Part of a small language model's weights: attention and MLP in parallel.
Each number is 128 + 32 x the weight over the matrix's rms, rounded and kept within 0 to 255. Layers, rows and columns count from 0. Numbers have three digits each.

# layer 4 MLP up, 768x192, rms 0.135, rows 558-623, columns 0-47
078122192132168112098159098100067130134132132170117107144124106088149125115127157144127060130125141144135094133137174125167101157136158143119106
164102119108123131149143121140129190130140100112126123059040151097119144068114176086199125096143117111149172136144131104141114049120152114124105
188092131130107142093064073152098115046080054116100100094106150159176147151109109148165094117091141054084085089140156126114086085107135127140214
187204064088167086130138094139193046103123114163084118133134124130145110160076123095131130140166159122147130131173092173110132082119128107132145
095119132119099128129055168131163136154191119138117083163126184116095094117110160093193096151163151138139105150126150151101111120237066090072054
086173099152156134096091104099208126123031130118132040127121177077180135130162076149142087092150049171185159099108077109099159072130117163165113
122108164128175144148115115118113111162063198147100151144101142098128128131117100146089136124176130130134142108128152166133129097116140131129104
088127120121167147134068115142153089123152152110109130114163121108058110196096184005121136117128134186109090128080217134082118116092070115059105
121127138135074150112133170102151156135194107133177138161111184162145130143154069147078148211115143107189116220160105113086119110184149122108152
136128161105105126133143110139129141110176147126171156180119121114125171103147159103047130101097125120120130117191189135079175113105097109140108
091125181062114130176156124130101088135099146189154125125149153155167132175175124137118150130147113107136156208125152172167082145152147124080106
157067073124118182162065103127158144091160126176176137112105109128133146108165105078157101109130113113154180116124111154168144084104113102138116
138081096140129093110102133087151084152106127129144143060109146144095100112163141111094117110140102060060153208156140110192141186123074139147178
154177115129087154142130133113064163156133121110083137171107115095152098132116132116137131124049129095147064140092136162060096129137138116104090
109177152145141160132128130112128157037091155143116102130151165112095123182116107121156102096127129190093158134146132177124139167147149124148120
177059132071077138143079103111107134127122080093140115134063161092203169130085123120133114136142089105094130149158095074157188112128134101122130
091150138154159118104091147089086136109130093174051122205137144098188119104158093150194106138156092095162101175085129167111119085050176102090117
111077142134189136164119092158105160115120136131147194154182135114078135088188104144129172151148087145157131114114090105091183119154136172147118
109112121169119097145155162102118105141122148151075072109157121130101096135144116145112107108181086137144122122146095142169147156118096092220098
150160148114172143065139156146103169109104120122123109170176128105086144150082133090115119158148101117142163154079099145112046109151136077139153
119138133115135113150114134122172133165126137150113101160133131144148136142131104138103095151142143161088106160163180130144104123142138128164115
126145158113146123180099160079061109093080156216105091128119111162085175111056124131150087125172077119079153191154142088126113111089138191158123
155120082103121136103139154123121186155125157149147137097140150205096188101181146176107151090134194108062175073126122137095132179114123082140132
109121127118081157124150124135170129146108153109129139132140119153132103133126132147175124162117145142096109150100147153152098121116131137138139
117125126183165134150162148095119055144177079144062146131101057155145124088060090085195121155141081128123127149075169147137135194136130153171127
209186030145137196154084061117118175156080142175149104148101105088163124192108116117164100114112114166113084166119152181148146156111134128143129
117139136098101105106112133176067177185148051114152075215084117111104111127103141093093199071138148123155188082103148111163111141124193078114145
129085128143101118095132141138120146145108150118135103118115153067147095165139118178085114135139148188129137157104138140109150150075167117136119
151118151119143141102061124139145136165089143093091099157056131183105166190141053052120060137122118114115167150081145127167125109133143118060097
106147103084123139139125114177144092098197123141120119127216141142183040141073120116092112164092101141162143125100137156075166184099151033186197
084140084102137155096162086138120109123070100130172057107185146161120097108159114091145116170100137179080148074124081125088101151125059127142125
131052102117162126183138165170134132145092122154113076115129088116136079121116135125120150139107154156147110189142145124115019116180155093114146
159132123124162088129142104154148130098195145110132109164107097122146171130116114168089065152156115117105076092138066065153123170127189176136121
108108123148123079111146096103067127139114147066164036171190142109165121094152051156156136117113113162129126085133121176144095209151134154134132
088154081119125133131150108135168106092167098120105190114169103128177186108175165124112120174124095092100103093138104064145130090114108076208136
117154140056093096088119123117208150130097162169073112168127153091108165142105166107128146122110145095120110128082172172117087110139197096099106
190135149106175124148148120129088154156132118151151183106153099106090104079091145121124163097163103117114122154117161153082097127120102049165136
094117146099122105146141143159127111125171095114146138132140140103161083150082133186132154135171120143135088139048113104120134093129110107129128
118123158171118156091111147141124150111153128157061103151152107097106154105126104117106108085168093098188125123158120186140139084123150120131143
138136093083145135145098126132129141139199132155090138150162168115083123131096217097080094102194180161135075096141144132127105187160105092156182
102097115146102149089025124103115098149128188127044052142153123144162082154145099118125143169199145136114171115149150080124106083077124113188099
130112108137119136094163144142131152050156171089143129122134170110135139183084166182182151171142123084197165155140153130125137165098091150179128
153092100113162148136186087132109151138151121174181116041149103121093106153135125171117124081163083205144185131110097126127082123068176043136190
154099180096152105074149119101189131104099137128093097135187172133114078134107115110128088126134080136102151170106129102086157141130123149174130
182114140095092092146116117142087181129135126134134081102101132138109135144085100120068130110121152138131119150120056145092118090139163152146053
151145071088109139126116118113149091150157144130137227143123160114119144108114100100106087098125159127142101161203081093109115079069155136141069
099171168102142157187188121123089109123082123129077168185095079109160152131042152121135071135186087131153199156118123214095104143128069118144116
067059152162143135124133159175152131158084134149104124119161143140191127107137098157118145084103125126136111143132155193142090140117118082065148
140136124105114094105119129085015201123196111144109095138132133154178134104123088082164135149135097159116106141105176132101097160114096123104212
149125165096155100127155114142146087162095132147146117083185092113062073112132141093131124114093136115111139236124111179138142136160152106169192
104147114090130149196112100088150157144121140168138125090142188114152183174183152171152169123142122165115149111094117139135109152157132152121145
152117124094144165128101143132113155072116109126205135098092074190142085046133091103133122083121082101175186126055131148143103120139143136045141
127120051157110077118170124152168183144104129122117119154056120149109071160099131168106149095131152119075074088110141125066152102054134162165125
087085157097146109104075132131142083107115073133176099130120159138146153191139154099158096122196083114183088053172147117069201144100121147084085
153137066162136155102079111126181169149144132169128106162171146154137164109104096046128105128149107109127150145109122145093133171078156143090142
116107127154158105173086202125133169122110192081184121155080059150145126175091123097115064151151104131128107205168145152089094188085161094147099
138114122091097175172078194073181162102141109098154150097203111128120097155089118080130134164203092214124141149094147118146086156159160132101103
220081103185104064150115122093095085148151089132153186148138078067109120182147129127168107110152151120111151151175123111157151088127145142116142
130204091090113119137166221110177130121090160106138131126107094154165096157156100167158181102135155119155147108129147088134149107091108132104102
135152129161127092181112134187172081107126146100134090120191105141147162145110123157198107142164113106092093104152141177111204100063108121116111
097149174102168119118140154141140122124160118129042104093114135109159111157153097125085146150084133150156178117165149161145112118107126156156148
112180147117158106150121170187163130063122166156178097228142189173122147171121162152097111082155106149103128100141092114099165128143150124102125
126055159063157182101159094123115072138117117132100103123136147117172133120129186134109151085157122119094150136149169148119061108109124110192101
112080100145196094119111073117148123143190136120165082134170165160135149139176135105179117102137184101071072122156149140104139154124160132159116
155082111094121041137157109156143115144135088110128106119154127134091166060054202108051141090107135127148145169122164152164058128151108078122121
122149141129117100099162172139116132109114171182147117098193135109170055078182158166073112157119101146138155141216115123124148128155107148148097
# layer 4 MLP down (transposed), 768x192, rms 0.0694, rows 558-623, columns 0-47
069153174145218121127113101147092083116122196114148144088102164159135099172175155095115118144106177148177130143175069126142132134153042123115128
099105173120136076172064148152120078129152134134130155105100152117123161119094062103128107184140148103158148131083152145138104110194101119120176
048135133071116106169161109096153105116118142099111089101145157167133102164083177116134102130105133101187119137143163075154127172134123117063104
174115090106136178119136070136100146123132132081148136149153101130115143092130082115171114134162110124150175075149116125113113109126160085123142
119101159091160108162101116114138067180108106138134154111173075095114136094188090136083123120131163092118068192143137132140050122114132119168149
169079121081155118155158131126125129142113148163107180139134166105129118175093100155079097193176109091148157133189140089123079122124095132134160
147188106150081142090150176151150122093145123121083116131155152128153174152139171087096173170096125150078143133180163153100120133213158123090144
121180126139115189112129198160100074145095088149127085125122130140244146092134037164128101138169116130156165097139126110067162024141087142100134
167090098102157104122137070129086124132113100180116183120144145121129122068156159124176135103145153122087169119113144131130130080153114109154109
183131121137102159076108104166118119116060096115125119105159101103124132105143153128152132169124077111139147127147115122162139091185183168155101
117112145124172133124142132074144142131127099134139124177133097203167173133084167153130073105104188134096091167095144227114091193097152166165150
174179128137130098152144129121124104131109123096161078151156139149147169133156125193177164159132141119102121093125140107080100181116095166058149
126092116130137102141176132173128125182096088120120115188186144135215142133091163110159107133129132179196129106083128114135162150157111081142076
154091121143102109121130149170201130086116105106134078132153176116131153155180100148097119127164112113102146066166117086184161135143152113109158
100138100086129104101157144151128167179131160126117139093114106144117146103095106084071106106164159130107170096114171094119136145058104160123116
210075099167120117137156162116150175116132162145169127117162143181215130115072173154128136122120098106054066133107126088142145109079104200163165
163131084118118103156124137181149143113095100097141083105165122146112152124108176100192171139104139179105118064176202150173132102173167106138169
164116129134205055170117055073129158110140121116189127143105114114115087131079141146122122200103200132139153124133184210146076128103160140099128
156119101129143113146100090141137139110147127103134201125124148084093152099092108175073132132083156188133102098142137132078163047162132112156160
149099085126138092118137144068098123139179072115158074141108103133121147142102141133082113134138097116145074144160141068136144089105120124107157
108113091127154137137064129164083164107111157121170115108130128102049121124139150193152161097131109088162153093131106141119123100109120135137139
169081095093145156135144157130142187130154112119088099125103121127085090129069096109162139078119184163133115153117119086152107104115105164133075
164175048113187138089097171132203078101124150159128137131133107134182108153118126129156106129094172106193118092140148155131115059175130115137106
140177165133095131190124077128135130114145165166109093147147090133144156115165123171104190129127134166069090142171158118147129123179092134125092
152148078133101130121099157194115083098176173177147166155080091123117120149093088126099176118101099093084146122112076084176150189158167165155139
098136136111091172128202039168110121061198080068148148097139105147095120103139129172157143183134157122149094140131073105094108147206112121147196
171128138113153128209138099106130093164190088156131134140169100099118139167169136122135097104147042146141135114148116157134091110174063110110139
177141087127096113185091191118060126124132057088108073105163126114159120117084098095089123112136102135170145115173167084108131136130131111172102
122136174142078159104129122127098106098007150145114163084197152061094209110104114090109114104079141122153188155148185109075149166213165144226116
111081123153146143081166131088106096200141097147065131106082151112135102147161156099142184124129121129111169092117118125171119188087121098131121
171141182122132145169102138104172106125151115135121077102111125117131136134146162098086128120085118149132108186131114156119094121143147037081110
117113152094158092129108082123096152156139127162160142156080128148100120090113052115178102203128109086191165080135110130117191144104051088126137
151162073119154155169102125107145157129122139110118122131087098107165113061110140123149110142122122143161115096124105112123154095147096104171135
059132167086094100114101146125102110119121210127105157098131102147170072110119139159109136115139166105151098162131076094138169047135131121121129
157133183102095070157117175127164092153123109103096073153102094093162146141180118187108128120167151149148150114131149080123145179133101187157142
122087109143115192114214103092115144140123139102097123132120138047043104157096168090110147142105128101121061150132111122167134122118132050178126
232100169125142169138213088125142172115086135135091132137143108174148136169143166142141091137161120098167129144129175144128129111155137174147172
168160162134168148111116101126170133108107131201160089106142131142173196100133148080117107108132149115148207071097101125183161107179141197169105
123128122142190145141131144193147059125119107118202087152098112184150121145146171103158159153096204112097128117108143097172083088144085161154102
130165140136062124109173156139162112140112130101147098158099084139168148149130160171107186161116128111169124108107144060093155150155139153201082
152102149083090195116136168078150124115034096134116133165100152083230147085130106114146127175154137130078190119132131102140140136119077118155115
110103136144099088143149073104086144133063153102125122164059138125104107136187179105071145143146126134063133104101090078144137126142167088100176
140173128120123140129053145137119116112069159128123099134155085111000095115119187111164085087153131192156102108113073122102113121089167062071134
178119059145116114142122137114134128102088049113199171153123098091152149119053117099201160187049170140101139071189143124140115165139136131177073
126075126138117080161146141080140072113119106143126144093134100177185104122136123110139206151177114154115122115113176145156091122162095078110145
183116121176145160104117122085136124144098109212176115133084103167047166119081018099146149152093133163096114194107148177114124140189116165125132
089157113144146131107109115130101149093165138126069076099144041183139091089116130117144176169107158062181158118159065158145132102120119140081161
136154124139116132135157133112111125152135165158171191111126115088088157088088060174128097160172091117122095094167109170069157129151110150151097
088182085055093089140134094189113132155121188064120125124108043147162110169176082110079142156143140183149184215097097091204093138109075181112124
104138099111163198141097130142098131130108192207112155124109162115164186102127106149135163193151118162163128086134110093128126117078110098145074
102101119131099162184134140144122096194150089071100114138149143061123103134109095099141147158101084126104147118148124145134196177132090148110114
102168101166129143050062153158129138170100117143140131145162195114144161138227181187186107135105076082143202128137142092114191102059137199204116
128159172115064081117098113170120085159178136150148137130126124145117155113186079168125121165105151132139149172120062144153119164166129055106090
123109114183048139090150078123090164132128193104033213118115118159087111111120108135088167134141130131110092156078147110107121136083098082162178
124122111129113100158083094099078108067157118103121148113083109166051086167130145190116107128101162129130117145190076116140127092117131115108165
071062110124056108194126109101146083166155160130118163079187083138169098139126144127179100182135095180079167115085122096170056096088068130177143
098116197132143070156093156079135134111142159091158148175108119170161128189057201197124120148117178170171124115091210045051126119153075118137133
117093049093121165115086122126096105073155145195137212121085092089105150104092084122113137174103182094093130153156110100165175070077100108173143
189083182164060181127164170119158144136107078132078138120073100085155135123115134053105180084168142113126097174175166110079118164133134105153127
065184116166148131093101105174082152107108092098168170088068138173107123140105067128136174112112174123130089138147143168133106171160132125155108
138176111119123135107174155110153172112080088140161125132180162094138116057128124125129130210138190125113085120148129124110144164107134118122123
158109133113077112082125165139145133085064103127104106083134141150086101159128049177108146173093120138176123123150107141141086073160180144091160
095131185099111120156144107073151167119100161168166174123108141096143103148107185141189076165096108111119130138101164134156129153146153145104148
110112132178071084123092140104155165153145143086079149143100146134077145155145128106150160165127155121119108113080140110106149146197089099136100
064111118169175108119090106108093144068105104145109171126211163214098147139161145179136113134126094141178195136110098118112108130100179204155176
072159064122079126091128103152151099147165074098126143075126135198181096119058120111171161080122154125161165116109094116105136124126108100122196